python train.py --n_layer=13 --d_model=128 --n_head=4 --n_kv_head=4 --head_dim=32 --d_mlp=320 --vocab_size=3031 --activation="swiglu" --norm="rmsnorm" --norm_place="pre" --norm_eps=1e-06 --positions="rope" --rope_base=10000.0 --rope_fraction=1.0 --qk_norm=false --attn_scale=0.177 --bias="none" --tie_embeddings=false --parallel_block=false --init="uniform" --init_std_qkv=0.0414 --init_std_o=0.0 --init_std_up=0.0414 --init_std_down=0.0 --init_mimetic=0.5 --optimizer="soap_variant" --lr=0.0061 --beta1=0.95 --beta2=0.99 --weight_decay=0.039 --lr_head=0.00958 --warmup_steps=200 --schedule="wsd" --decay_fraction=0.736 --decay_shape="linear" --final_lr_fraction=0.05 --batch_tokens=32768 --seq_len=1024 --doc_mask=true --train_tokens=179600000 --steps=5481 --dataset="wikipedia_en"
Each number is 200 + 20 x the weight over its row's rms, rounded and kept within 0 to 999. Layers, rows and columns count from 0. The size before them is the row's rms in percent of the matrix's.

# layer 2 MLP down (transposed), 320x128, rms 0.176, rows 81-99, columns 0-127
090,208,193,173,205,172,193,203,204,196,176,200,158,176,166,219,213,205,195,194,224,216,200,205,183,158,206,239,183,206,251,175,241,173,194,235,194,180,198,198,206,193,186,177,174,221,163,220,217,225,210,233,197,198,225,183,194,180,215,181,213,193,174,207,204,212,157,212,188,195,192,233,183,202,198,178,204,192,176,170,183,201,213,246,206,240,212,207,184,212,192,244,200,205,188,160,220,198,195,179,212,180,219,179,167,210,193,198,222,183,206,199,196,224,194,194,206,209,159,175,203,178,203,217,219,203,201,178,220
084,187,192,235,207,164,183,220,190,194,208,191,218,184,186,214,199,209,209,200,164,188,200,187,183,191,239,174,213,227,239,170,218,220,169,218,228,224,213,202,218,183,186,210,177,194,168,234,217,213,192,182,203,177,212,210,200,237,214,187,168,247,198,216,235,222,205,185,214,197,214,207,195,210,189,193,202,166,211,217,189,175,201,211,188,171,194,188,179,199,219,210,204,177,203,190,204,192,162,199,219,196,206,191,202,172,171,176,172,207,170,189,165,211,197,223,218,179,199,228,219,189,228,211,230,220,227,209,138
092,204,215,199,195,185,178,190,204,226,181,210,195,201,236,177,193,204,223,190,195,231,183,190,244,212,188,195,203,193,187,204,192,191,226,193,207,193,189,180,184,174,208,219,170,181,155,203,210,214,169,199,178,192,219,203,185,166,181,185,173,229,217,190,205,197,222,271,167,207,222,193,197,191,209,200,179,191,201,168,223,205,192,163,200,222,223,223,220,228,186,189,217,167,209,214,222,191,205,191,212,197,194,215,207,189,236,193,211,216,247,235,191,176,181,179,194,173,183,197,158,184,223,194,224,250,188,213,205
101,179,228,191,189,188,188,149,225,197,233,197,211,196,213,171,210,228,226,211,221,202,225,225,204,188,203,209,194,173,199,150,189,217,194,195,209,202,207,223,203,181,167,251,212,214,230,176,202,224,189,212,192,163,166,188,211,166,239,202,222,182,165,232,204,219,192,165,224,199,163,166,194,183,224,233,231,195,194,201,211,192,211,204,183,196,185,188,234,213,185,171,177,191,221,218,220,239,188,189,186,198,192,183,186,205,184,185,200,203,211,211,193,186,182,159,217,207,211,191,212,209,219,193,172,194,209,193,209
093,217,212,216,224,181,204,226,186,177,189,188,204,153,238,223,231,207,223,195,201,187,181,224,207,199,203,201,180,205,186,191,192,220,189,209,207,189,223,185,193,221,220,242,175,203,202,212,191,225,200,198,209,199,196,215,211,208,187,206,189,217,237,179,204,199,192,192,202,213,163,192,209,175,202,206,187,170,199,217,237,239,228,186,139,177,233,192,191,176,184,192,222,233,194,216,219,198,235,188,212,189,212,193,204,199,191,183,219,195,137,196,165,216,220,191,167,204,227,186,216,204,243,188,180,214,226,231,183
085,213,215,237,198,192,227,215,195,167,204,211,219,165,175,182,179,191,193,192,233,222,194,182,214,199,197,222,222,206,209,217,217,191,208,210,213,186,218,172,227,213,193,189,230,166,221,199,176,199,188,204,207,186,194,232,218,175,169,248,204,212,218,197,219,193,178,194,199,180,198,209,213,214,239,172,168,216,188,184,181,221,206,194,223,225,240,195,198,202,207,187,216,214,221,229,231,184,211,155,210,166,156,177,182,154,208,194,177,161,206,188,223,209,206,198,198,218,170,182,202,220,176,177,207,179,177,204,190
092,171,195,213,196,217,200,195,189,185,167,220,211,186,224,176,220,195,205,208,190,206,173,174,209,190,190,192,200,191,176,181,174,184,202,162,208,217,167,223,196,193,226,217,187,220,183,166,166,193,153,185,188,247,208,205,199,221,192,199,184,222,214,219,177,162,199,168,188,186,207,204,172,213,160,176,158,203,192,210,189,171,176,234,189,174,240,206,194,213,203,210,190,220,208,188,235,191,223,192,218,208,180,184,171,193,212,203,137,200,192,206,197,201,172,211,187,211,221,241,181,223,203,207,214,207,189,218,207
095,193,190,191,211,194,208,203,193,174,166,231,197,216,199,180,195,192,224,213,175,177,194,165,201,173,212,206,190,245,183,175,153,197,199,194,196,172,234,192,193,212,190,174,193,222,214,192,206,221,183,231,201,162,209,154,247,211,203,202,179,214,160,213,211,217,196,235,190,163,184,200,171,216,178,217,207,187,205,210,221,197,169,228,207,182,218,188,186,231,192,209,210,187,183,202,215,198,212,213,177,188,189,185,165,175,225,160,210,228,200,244,173,222,208,228,216,218,228,192,195,228,205,188,209,211,199,212,191
101,208,224,191,201,194,212,218,235,212,213,203,195,173,240,203,229,195,202,217,149,199,196,208,219,232,204,189,216,185,229,200,202,192,170,219,204,231,147,204,178,228,200,198,210,211,173,187,193,196,209,220,184,215,177,189,195,204,206,175,201,194,206,190,197,220,198,203,187,184,182,142,220,217,231,229,188,162,208,244,222,213,190,182,247,173,222,183,213,225,214,212,211,210,178,221,212,224,219,197,197,209,168,192,204,216,183,217,204,196,216,211,177,191,222,210,178,199,227,214,204,159,240,230,219,196,205,230,215
106,197,228,213,197,202,210,221,209,226,212,206,200,202,172,217,209,238,223,204,196,212,179,164,228,185,191,197,214,239,157,183,158,195,184,176,210,211,226,214,180,184,199,202,185,198,181,177,183,201,210,208,179,193,190,204,210,220,211,207,255,206,199,218,204,208,200,208,195,167,235,237,175,194,218,221,173,158,176,184,188,208,200,225,226,205,212,195,223,208,164,215,215,187,200,186,183,250,197,197,187,248,201,191,176,214,193,218,180,222,233,158,198,227,221,214,178,177,203,227,194,180,181,219,196,189,189,180,197
107,192,192,162,162,194,199,203,214,210,148,200,202,204,222,177,185,187,229,211,184,190,166,243,207,196,205,173,185,192,221,210,242,212,247,194,222,214,146,208,210,205,184,247,236,204,182,213,171,208,195,190,193,201,205,210,214,177,181,211,207,232,213,192,250,200,226,190,201,181,173,201,189,215,226,195,219,216,206,198,204,199,188,197,174,198,221,197,206,192,176,239,220,199,208,182,202,211,199,190,163,219,197,231,223,179,193,186,193,186,221,177,169,176,157,203,205,205,198,202,204,216,194,210,176,206,168,226,200
108,201,181,211,224,185,198,171,196,171,225,211,230,221,215,201,214,195,188,211,209,175,196,147,195,192,189,230,201,217,201,189,172,216,203,210,226,182,231,190,206,198,229,197,177,152,203,200,220,223,192,214,192,219,207,212,210,164,188,207,197,182,216,199,216,270,217,190,193,186,189,199,197,183,204,191,186,219,189,177,258,202,208,192,227,199,239,223,205,192,190,178,212,242,212,219,193,223,203,222,203,184,191,222,200,176,219,158,172,195,193,231,192,174,194,211,186,187,220,198,185,147,202,205,188,207,217,232,199
089,198,205,168,209,191,196,227,209,185,194,218,184,193,197,193,180,201,190,190,209,202,177,188,188,192,172,215,191,209,184,216,188,192,201,194,204,222,178,227,218,187,207,188,186,203,193,188,221,196,189,207,206,202,256,264,207,209,222,211,217,219,160,190,220,179,179,223,180,229,186,200,211,185,215,221,198,189,218,226,209,229,227,189,225,187,224,202,209,198,207,246,190,191,202,190,159,183,207,181,209,215,199,146,224,185,197,209,231,188,217,208,235,177,263,203,211,147,161,192,194,209,202,171,203,217,202,216,222
090,163,192,180,213,177,208,215,189,199,243,208,181,220,185,219,208,205,203,192,227,169,182,222,230,228,221,197,228,204,186,232,180,205,183,203,196,177,220,213,179,176,194,190,187,222,175,212,227,222,227,199,210,215,198,178,192,196,219,213,205,190,184,163,214,197,186,169,195,174,217,208,212,200,194,179,170,191,204,174,193,186,193,220,213,196,205,230,176,213,172,145,226,198,175,192,225,208,187,176,178,202,253,214,225,220,172,171,202,183,151,216,208,200,181,234,193,204,159,166,217,183,201,192,204,191,222,211,207
109,207,204,210,158,184,205,192,232,177,199,188,206,197,197,184,176,208,200,187,220,222,189,230,193,207,167,191,211,195,194,206,179,211,205,209,166,190,213,180,177,192,189,202,217,210,192,218,225,192,220,209,220,217,185,172,209,169,203,221,161,252,137,206,209,196,203,180,179,206,211,162,213,207,208,166,168,196,197,173,183,183,176,220,211,209,191,180,167,208,185,238,170,178,181,209,198,208,207,175,191,203,189,171,192,210,199,199,208,217,210,222,200,172,243,159,232,188,233,211,215,221,221,166,185,184,227,204,216
102,192,180,225,180,202,199,171,210,165,163,180,244,207,189,186,197,185,226,192,200,184,222,203,218,218,198,176,205,157,205,193,193,214,224,220,235,216,160,195,202,224,192,191,212,226,198,217,178,183,222,196,178,243,247,186,192,180,191,170,186,187,218,206,206,198,225,197,182,171,165,215,240,200,215,221,192,176,175,215,201,192,209,180,193,176,196,191,222,207,209,193,196,230,198,198,198,208,198,194,233,178,209,186,144,190,164,215,192,214,204,207,219,204,222,206,216,216,192,185,205,215,160,196,166,194,243,175,207
096,192,210,204,220,216,184,169,161,211,237,246,191,238,206,178,212,207,174,171,185,228,215,209,194,216,222,208,226,175,214,177,200,209,210,223,167,202,213,146,179,203,167,203,198,156,207,230,214,177,210,184,187,199,175,207,206,213,210,176,227,210,211,190,212,207,185,208,212,238,212,215,182,185,250,217,189,198,197,195,215,214,208,245,209,168,207,187,211,209,197,204,216,218,199,203,179,185,212,175,196,222,219,187,175,196,210,181,220,199,222,233,216,186,216,211,231,216,199,257,198,192,184,197,184,203,184,219,199
105,174,168,186,201,186,250,228,194,217,198,190,225,228,191,196,204,219,189,233,200,201,183,203,218,205,190,236,192,238,207,197,176,248,197,211,181,190,227,218,193,224,168,209,185,191,208,190,233,200,205,193,195,242,215,201,198,200,199,194,222,207,159,237,198,209,197,168,191,186,193,170,194,164,219,189,184,209,196,177,176,202,186,215,154,198,216,186,216,210,226,192,192,244,196,239,204,203,190,203,213,177,170,204,206,215,206,213,209,188,189,221,193,181,224,244,194,190,212,173,187,202,216,182,183,163,173,245,206
102,156,210,215,182,204,206,219,179,212,185,212,201,207,207,223,200,193,184,182,193,199,163,188,195,230,215,213,204,195,165,199,224,199,199,228,169,187,230,177,193,207,159,199,209,176,232,185,231,190,202,204,220,200,194,227,217,186,204,202,210,214,195,188,173,199,204,173,161,165,202,181,188,213,176,214,209,181,195,196,208,208,203,182,238,184,218,214,162,187,183,210,209,231,185,193,236,201,202,187,160,133,209,234,137,204,184,209,190,182,227,200,192,171,221,210,207,182,204,193,190,189,179,184,201,223,165,188,197
# layer 2 MLP gate, 320x128, rms 0.2, rows 82-99, columns 0-127
088,195,178,232,165,205,194,201,188,209,190,194,201,195,209,216,182,186,179,207,216,169,199,228,199,230,228,232,214,207,206,191,201,173,203,219,179,239,205,207,191,209,180,242,196,190,226,215,157,177,256,212,195,208,221,226,198,211,192,193,199,214,189,200,225,176,169,200,215,194,189,197,220,156,195,188,195,203,212,198,154,211,203,218,185,204,186,204,232,224,197,217,210,186,222,180,181,193,158,208,196,213,228,197,226,179,227,223,213,172,205,233,222,184,173,179,213,195,211,197,176,207,166,170,178,229,154,182,207
087,182,209,211,231,178,239,206,205,183,188,197,214,200,156,200,236,177,199,195,207,205,231,206,176,167,204,212,189,200,197,209,212,176,164,210,166,198,181,195,215,237,210,188,213,209,218,182,199,191,207,207,215,184,186,185,182,211,209,187,202,186,151,191,216,197,223,143,227,193,206,218,204,227,183,186,183,179,175,182,212,181,202,248,239,219,212,188,177,177,210,215,192,219,185,183,168,161,211,225,214,206,182,187,215,199,151,199,185,207,193,179,211,206,164,198,200,252,212,189,192,215,218,206,191,173,186,203,192
099,216,171,193,219,182,202,188,196,182,208,180,197,187,217,224,231,203,203,173,211,204,181,240,162,177,219,202,195,150,209,208,209,223,173,166,189,235,194,235,196,193,169,180,207,173,198,213,207,178,165,209,211,204,240,192,210,215,176,183,165,212,187,227,216,214,220,226,204,189,218,194,190,203,183,219,176,190,192,164,210,215,218,209,186,186,172,136,158,185,209,181,210,202,187,198,206,225,187,198,190,161,183,219,199,184,236,232,198,186,211,212,215,207,200,215,204,220,168,204,217,204,227,191,222,183,225,193,198
099,219,227,234,221,204,159,191,209,212,231,186,180,219,180,219,216,166,214,186,203,219,245,194,197,184,167,179,184,181,208,188,226,202,188,136,186,212,172,221,193,208,180,211,194,216,190,195,165,195,196,185,218,227,206,207,206,174,239,215,184,216,199,215,200,195,169,211,177,201,237,172,171,199,200,201,215,194,219,190,235,164,222,203,207,189,182,207,203,222,213,167,200,187,205,212,225,196,199,200,226,186,267,189,217,218,174,191,213,205,213,204,190,211,212,214,207,208,170,187,217,166,232,209,192,182,198,215,195
088,203,222,125,214,213,237,213,229,220,212,171,198,194,191,178,212,209,176,211,196,246,203,219,204,215,200,177,193,198,204,202,218,169,207,199,211,184,202,206,173,207,221,204,187,221,223,201,188,183,176,214,226,211,209,202,202,187,172,206,176,173,221,200,215,174,185,211,208,180,174,225,172,181,205,236,138,206,192,205,225,196,219,205,201,201,211,191,163,198,200,201,170,214,194,173,198,198,172,192,198,220,241,245,221,166,197,227,189,205,165,215,213,211,209,208,170,193,172,212,227,190,204,212,225,190,186,195,207
096,204,211,184,204,186,159,168,196,156,205,223,189,220,179,181,175,167,174,202,192,186,205,177,228,209,232,209,201,157,185,195,232,194,198,211,211,193,232,218,146,204,181,179,200,195,199,206,190,207,179,211,194,220,218,202,228,214,203,212,168,200,200,161,195,233,223,183,224,220,199,224,161,214,203,251,213,203,214,214,185,198,211,205,176,185,219,199,236,182,225,229,197,166,193,234,206,183,195,195,168,208,222,196,213,182,219,235,226,190,197,191,211,215,197,222,220,178,175,191,203,200,210,216,214,214,236,178,204
104,162,194,199,179,195,227,191,217,194,190,203,205,217,200,196,208,182,207,218,213,189,207,162,205,185,211,226,197,205,202,190,204,204,173,186,233,174,192,236,227,205,209,179,217,206,184,195,180,194,207,214,191,186,189,193,231,201,222,210,209,223,177,232,195,184,195,212,177,208,171,236,212,195,175,226,221,210,184,209,165,196,210,234,231,186,217,225,210,209,192,204,209,156,180,190,212,231,213,164,206,206,211,174,198,155,222,182,210,228,220,257,159,241,197,231,234,208,200,212,210,226,183,202,196,232,186,166,187
100,215,203,198,204,216,179,210,180,205,209,163,187,207,214,215,179,185,220,178,199,200,207,191,190,214,185,191,200,161,184,199,239,205,227,156,221,167,249,202,233,205,221,210,180,212,198,227,182,209,214,198,216,193,202,209,182,200,225,218,227,218,204,233,188,187,232,182,228,221,212,202,149,207,199,174,185,213,193,163,198,211,219,190,182,192,193,178,215,194,214,251,208,203,206,226,220,187,183,189,182,179,194,204,202,232,224,166,187,224,201,177,194,251,188,210,227,236,201,179,205,205,175,183,196,230,207,239,190
114,193,180,195,198,191,193,183,193,194,218,183,214,238,237,175,196,179,173,171,194,192,226,209,187,251,207,194,213,198,218,210,233,203,183,232,223,234,212,233,214,196,200,190,184,178,207,210,227,194,210,219,193,197,209,187,237,200,221,208,182,215,198,215,221,210,215,206,227,193,160,193,204,186,173,159,212,166,211,195,173,216,198,208,195,227,184,233,205,169,199,189,219,221,194,198,188,209,175,202,223,173,230,228,217,213,189,216,215,192,196,238,171,188,229,216,232,206,206,253,200,188,226,173,206,189,190,153,210
113,213,203,173,207,185,180,188,177,209,241,210,214,208,235,216,238,228,193,222,217,202,219,193,217,188,181,196,204,210,177,211,226,185,192,186,218,200,183,209,207,244,232,227,202,189,190,181,190,240,188,196,160,179,226,167,196,209,209,201,207,241,205,181,158,171,165,194,188,219,192,202,190,200,163,204,212,222,213,224,216,211,221,185,200,201,177,203,190,207,189,182,197,252,187,154,195,217,214,201,216,217,205,213,206,190,191,213,198,156,223,192,194,213,238,203,212,232,185,189,189,148,183,180,202,182,201,205,227
099,223,207,177,230,204,214,183,201,202,217,214,185,164,178,167,241,206,193,186,202,203,204,230,220,211,166,191,180,171,219,196,216,195,203,143,221,204,215,202,211,188,188,188,233,212,203,235,190,185,196,177,188,184,194,191,237,174,212,203,182,201,178,195,156,184,186,145,179,180,213,202,204,200,224,225,201,183,225,218,167,173,210,218,205,224,186,222,228,199,185,209,208,186,182,187,183,223,202,189,198,247,185,227,205,188,203,211,185,199,194,215,223,203,203,216,192,160,187,175,173,214,223,222,206,196,196,191,250
089,206,220,241,181,193,179,210,222,204,211,191,201,191,189,213,174,192,226,227,238,236,197,181,190,183,191,218,182,217,213,174,196,219,167,206,180,185,199,188,230,195,196,199,226,210,220,222,226,202,237,210,191,230,215,204,168,199,243,187,220,196,190,207,232,162,174,209,200,249,201,213,203,201,202,201,227,236,226,199,195,210,230,206,212,197,186,223,206,203,201,218,236,205,224,188,245,202,199,203,226,225,169,176,210,155,206,212,209,183,184,208,182,213,204,220,185,193,190,199,205,215,235,195,225,213,216,231,154
092,175,193,184,174,189,235,173,177,217,171,185,182,175,201,196,204,216,217,198,234,187,219,204,199,258,205,186,211,192,201,198,172,168,204,190,211,214,207,226,194,208,192,183,233,173,193,210,181,214,207,208,177,232,189,188,173,203,206,182,209,198,195,177,225,236,166,201,199,218,206,216,180,171,191,168,199,176,167,192,163,204,208,218,230,205,189,215,186,177,212,217,199,183,203,217,233,205,195,170,191,193,205,196,235,235,177,197,186,202,163,183,222,212,200,246,210,188,172,178,206,183,188,177,221,248,165,205,208
112,166,240,205,181,163,167,179,206,210,200,176,217,183,185,207,206,223,204,198,234,221,198,214,207,177,214,203,192,227,189,170,180,185,192,193,205,208,214,139,211,197,180,177,213,186,215,194,200,204,231,208,199,210,203,144,201,189,207,217,220,225,207,177,209,237,203,191,189,236,206,166,209,191,179,200,199,203,219,207,189,180,195,190,180,208,203,194,201,174,189,245,215,187,149,199,237,198,173,214,189,188,212,205,200,230,212,197,200,155,244,222,189,194,218,181,218,234,176,193,204,194,195,204,236,214,227,185,197
108,189,181,197,190,185,220,194,213,223,165,214,212,224,223,201,189,202,209,156,197,188,190,165,241,174,156,182,194,208,204,180,222,182,205,179,188,206,223,188,188,207,207,192,204,206,160,183,219,198,192,144,230,200,211,197,216,168,192,206,222,193,208,202,223,179,205,187,188,210,209,232,201,194,186,242,162,222,163,226,172,200,220,208,198,202,156,223,191,164,214,181,198,215,237,208,174,184,218,206,189,191,209,189,206,202,227,187,187,223,182,208,241,218,206,188,232,208,220,222,198,204,191,203,192,209,177,237,170
094,202,208,197,201,182,214,183,206,216,199,194,176,198,220,209,203,215,176,187,187,191,195,226,224,176,199,231,205,204,206,218,206,179,188,186,208,217,193,189,191,156,146,187,222,202,214,172,177,221,190,183,211,215,194,177,186,214,205,202,226,204,222,174,214,234,203,192,195,197,188,213,183,198,251,239,174,194,207,260,202,175,203,188,201,234,193,158,208,205,189,172,217,167,186,183,200,190,228,150,214,236,173,226,184,203,227,176,221,194,209,202,192,201,192,191,216,232,216,239,219,202,184,235,175,199,180,190,185
105,206,184,203,207,197,192,228,213,219,231,186,196,191,226,188,203,201,211,188,180,237,223,209,200,234,226,212,187,204,195,232,230,171,236,172,208,196,163,217,209,185,207,202,175,215,205,172,197,179,215,166,207,182,201,205,169,177,223,215,169,191,181,173,212,207,211,210,221,179,200,181,198,187,186,210,202,205,204,182,165,173,208,214,222,229,194,221,210,195,215,211,190,208,200,170,173,176,170,228,224,225,207,177,219,220,203,179,205,210,218,219,182,206,188,199,212,216,181,257,213,185,194,210,166,278,186,208,207
102,175,197,200,206,183,238,177,209,223,209,220,200,215,202,187,222,220,209,209,203,195,181,178,185,214,189,189,179,193,256,200,230,210,150,186,203,189,187,213,232,208,190,212,159,210,204,201,229,191,200,204,207,214,190,208,206,199,188,216,182,214,209,189,219,250,227,228,200,183,213,162,158,199,179,182,174,171,214,200,198,193,167,172,188,222,152,213,190,207,195,170,177,193,200,174,202,200,223,198,161,180,187,250,181,200,202,210,188,200,185,173,179,224,223,194,171,195,213,228,211,218,219,182,224,195,222,200,174
# layer 2 MLP up, 320x128, rms 0.2, rows 82-99, columns 0-127
095,177,169,226,204,208,188,212,186,237,193,174,190,201,204,220,184,208,200,216,216,192,197,192,196,222,207,210,175,190,201,187,197,205,185,220,179,231,211,212,195,202,187,243,215,209,208,218,154,169,232,206,225,208,209,210,219,194,200,142,203,187,212,200,207,173,191,213,214,191,204,196,213,161,200,193,182,198,189,229,198,176,189,205,177,176,179,175,245,203,207,206,176,210,193,194,164,214,168,197,179,231,215,179,196,183,223,224,193,175,194,205,167,191,195,179,163,170,215,205,174,203,169,167,158,158,158,188,194
090,170,226,218,230,195,232,199,196,209,178,193,201,209,168,203,164,223,190,205,207,200,180,222,194,195,202,201,186,216,191,219,189,188,179,214,217,198,207,200,201,211,200,180,199,225,188,182,216,202,223,197,198,217,174,181,214,202,208,219,218,162,202,201,205,173,194,152,239,217,217,195,173,185,196,182,200,202,233,214,167,200,221,242,205,209,198,192,158,207,205,213,212,203,201,218,176,205,208,208,202,209,186,221,233,180,166,193,156,177,165,207,171,207,178,218,183,214,253,211,229,166,196,210,163,191,196,140,178
106,184,197,213,232,211,221,227,207,214,185,211,189,200,210,191,221,182,238,202,234,228,193,184,200,220,184,209,177,171,236,169,196,234,191,196,199,207,215,202,213,181,161,223,183,194,216,208,251,167,191,182,239,207,167,217,164,201,197,182,201,220,159,228,232,188,222,195,178,195,230,211,206,206,182,181,185,231,208,187,179,172,183,178,182,211,202,196,214,201,243,187,233,223,198,183,188,189,232,155,189,182,202,199,176,215,172,207,212,188,217,185,218,204,190,182,201,199,203,208,225,194,235,191,172,225,197,194,214
099,185,188,205,205,202,199,192,204,207,173,174,162,196,190,205,240,197,210,177,182,201,204,227,195,224,174,193,165,223,196,216,207,211,192,174,229,217,186,252,201,193,188,228,221,221,224,190,203,230,168,201,247,226,187,219,183,211,221,193,195,223,198,203,202,174,174,225,223,183,186,156,198,183,214,207,219,186,223,186,233,210,206,195,195,186,202,210,213,215,230,158,228,204,184,184,241,177,209,205,225,202,232,205,186,221,180,185,228,201,177,187,211,212,202,185,212,192,176,169,190,170,235,179,164,184,225,197,215
083,195,227,152,219,197,240,225,208,220,214,181,216,168,163,193,221,221,172,220,161,243,191,204,198,213,170,184,196,204,213,197,222,173,224,192,197,200,183,217,169,198,204,195,187,236,208,216,206,211,160,218,220,233,223,205,207,169,170,207,176,185,219,205,220,198,196,190,204,193,189,233,185,172,214,231,140,224,187,213,223,206,219,208,201,206,209,209,179,199,191,194,175,191,193,183,198,204,165,160,197,227,211,214,218,179,215,220,196,202,198,204,186,181,214,214,185,209,167,194,242,175,207,213,214,188,198,204,216
103,207,225,195,206,192,203,165,192,161,190,204,201,205,194,218,208,182,202,185,188,190,211,150,214,193,218,190,232,163,214,188,173,210,209,167,185,184,195,184,171,199,200,180,216,193,177,204,192,186,170,199,205,237,183,198,209,191,191,197,160,184,225,186,144,212,205,176,183,208,210,201,179,169,185,231,190,213,197,224,160,193,163,185,189,179,189,185,243,173,174,205,219,193,198,215,204,197,193,240,210,174,207,173,182,189,235,227,171,180,155,192,191,206,237,193,211,201,217,226,205,202,232,184,205,199,206,226,206
102,150,187,206,179,183,208,210,230,191,200,226,227,211,204,175,192,177,236,188,196,201,194,177,212,193,244,211,201,173,177,203,199,212,209,208,197,159,186,217,250,215,190,167,197,230,172,191,197,221,211,223,181,174,195,182,237,191,227,195,191,196,196,218,212,192,214,219,198,211,165,203,209,194,176,239,212,172,185,215,183,184,223,212,222,185,223,216,185,216,187,224,210,172,197,193,202,214,215,151,203,212,195,195,193,155,189,163,198,204,187,208,173,228,195,230,212,233,185,208,178,193,185,190,215,198,169,161,189
102,190,184,191,220,217,219,201,215,164,195,219,221,192,187,235,213,187,225,178,206,229,204,194,209,223,204,210,208,169,213,199,222,197,215,179,169,220,211,225,225,211,176,182,192,186,191,230,198,223,217,207,204,204,183,216,203,171,174,180,217,179,165,180,223,187,197,209,199,200,205,224,175,218,206,199,199,213,231,214,181,136,204,227,198,214,209,151,169,196,152,209,212,192,212,205,207,199,172,174,170,198,194,164,178,199,205,211,217,209,199,235,244,231,231,189,167,207,202,212,177,176,210,207,167,203,180,206,183
098,187,213,190,177,229,208,225,210,192,199,232,182,229,212,210,188,208,180,194,206,186,208,212,191,190,203,206,226,226,222,201,159,180,209,191,198,211,199,244,181,199,201,205,214,206,231,244,195,230,181,244,196,189,167,213,226,203,189,196,225,213,209,218,185,168,203,184,221,200,210,202,244,218,229,196,215,205,179,193,199,214,192,219,216,175,218,206,222,208,174,191,224,214,186,181,248,222,204,243,208,200,154,192,218,184,205,215,190,182,218,153,198,215,235,197,190,191,189,223,251,187,213,181,195,205,219,179,231
105,211,214,190,207,166,183,220,236,236,204,208,188,199,214,190,185,249,213,197,186,167,190,207,209,216,205,197,195,213,171,190,174,192,206,239,222,169,235,216,190,213,209,208,228,206,168,189,204,211,203,205,234,194,180,170,199,208,174,190,224,224,200,197,230,198,208,198,203,214,174,190,219,201,259,215,188,218,184,175,199,212,185,194,169,202,215,187,166,183,197,245,205,207,202,190,164,198,190,174,227,211,184,203,188,201,198,184,197,230,186,177,238,160,169,224,151,190,194,174,197,199,191,197,166,209,212,201,184
112,221,197,197,192,189,187,196,193,194,207,179,240,206,168,204,206,191,188,229,171,216,219,187,190,227,129,225,204,208,182,196,180,215,210,203,216,181,197,199,202,196,234,206,160,222,204,184,222,234,197,163,208,210,221,214,171,187,209,208,187,214,214,195,179,243,207,187,200,195,204,179,210,184,187,211,201,220,219,189,256,184,193,215,194,168,226,250,197,183,195,196,204,166,211,188,220,244,215,154,197,216,223,215,196,203,205,182,180,222,182,211,179,196,202,210,204,205,189,213,205,177,236,156,208,198,207,198,227
091,196,196,187,192,222,192,216,210,226,160,233,217,164,183,162,199,195,184,184,185,181,198,214,209,255,177,238,201,199,185,171,197,165,216,235,189,180,176,215,207,198,198,184,196,202,158,189,174,198,177,193,204,201,195,189,230,207,172,257,207,214,183,185,202,244,202,199,199,203,159,207,196,174,178,203,203,208,195,192,209,253,196,240,194,181,214,179,191,188,214,194,183,199,200,180,183,230,210,188,167,198,221,184,194,198,182,200,193,192,205,186,213,191,167,203,198,192,196,188,194,179,152,215,201,218,207,155,206
092,234,169,244,205,188,208,187,204,188,219,182,208,235,166,177,222,181,190,196,224,212,190,226,222,192,228,184,187,187,203,233,161,201,194,200,220,204,222,192,161,171,216,217,175,185,196,197,211,219,199,210,212,215,189,184,220,186,210,202,173,197,212,180,206,187,209,223,205,192,198,220,177,224,182,204,232,196,161,177,156,202,199,189,174,224,168,224,170,234,166,164,209,197,162,177,235,237,174,190,199,194,203,223,186,185,201,213,186,185,185,180,191,206,188,196,229,194,176,171,195,182,239,193,217,202,204,189,192
108,209,216,197,189,207,171,156,209,178,232,175,195,169,151,198,204,188,216,213,222,210,184,217,213,200,202,192,183,175,184,180,204,183,211,182,203,199,197,179,193,206,224,205,210,198,186,204,209,266,208,232,225,231,213,161,220,154,202,183,166,202,145,205,193,201,211,206,176,184,185,211,209,165,195,193,190,185,211,207,189,177,200,203,169,198,210,160,218,189,194,197,195,189,166,202,209,223,186,195,162,193,210,204,172,194,179,187,212,195,222,220,221,167,197,191,231,209,200,188,220,227,234,186,200,224,232,187,185
102,195,189,209,198,222,175,188,204,181,205,181,207,170,190,227,175,188,200,210,175,213,232,197,174,212,203,209,231,189,210,216,233,226,201,225,211,243,187,211,199,149,166,184,198,204,223,176,222,192,198,233,221,202,202,209,210,220,212,195,202,206,178,208,156,187,215,207,193,197,181,184,211,173,196,196,208,205,217,157,211,197,178,175,195,172,225,158,190,235,188,178,184,209,182,160,246,191,195,167,209,213,167,218,188,204,156,202,205,187,196,182,164,201,215,205,156,197,195,194,197,178,213,175,208,178,225,183,213
093,229,208,196,208,221,207,204,205,198,169,210,191,213,169,174,169,201,187,186,200,169,201,209,210,185,200,217,208,225,210,222,211,170,179,202,211,157,220,188,177,182,200,180,202,162,175,203,205,193,226,183,210,206,156,201,212,237,190,162,222,187,216,168,221,229,215,177,178,244,175,242,189,207,205,182,195,190,181,200,216,200,162,205,180,179,174,245,174,212,217,176,227,207,198,177,246,179,209,183,187,240,205,188,207,188,222,196,206,156,217,206,202,192,188,201,204,207,194,214,232,191,188,175,179,180,203,212,204
108,193,174,180,220,210,226,225,182,195,248,216,226,220,209,174,202,218,186,198,164,218,204,236,214,234,214,220,206,187,219,197,236,206,205,169,194,207,188,261,197,194,224,222,220,207,221,187,217,198,212,181,219,188,205,216,213,162,245,180,175,212,202,216,195,208,200,239,187,210,212,182,198,207,200,169,178,207,186,164,183,174,181,200,226,216,198,190,232,211,198,227,181,203,218,198,192,189,170,250,218,227,200,182,226,215,211,189,197,204,212,195,185,225,188,204,203,211,202,213,205,152,196,205,164,219,182,193,216
099,163,204,186,228,201,213,212,203,208,182,166,169,157,186,182,211,188,213,198,189,221,188,171,209,233,166,207,171,199,161,205,206,209,224,228,202,169,204,184,218,185,207,206,211,187,201,191,206,205,237,235,183,212,176,205,214,198,192,192,203,235,163,209,199,202,182,194,224,166,191,212,220,226,205,231,198,200,222,170,217,203,177,204,191,206,223,226,165,191,180,206,206,227,203,208,206,195,219,185,142,177,198,189,165,207,176,221,206,213,231,207,197,201,202,204,208,192,165,167,197,225,148,190,196,241,201,194,205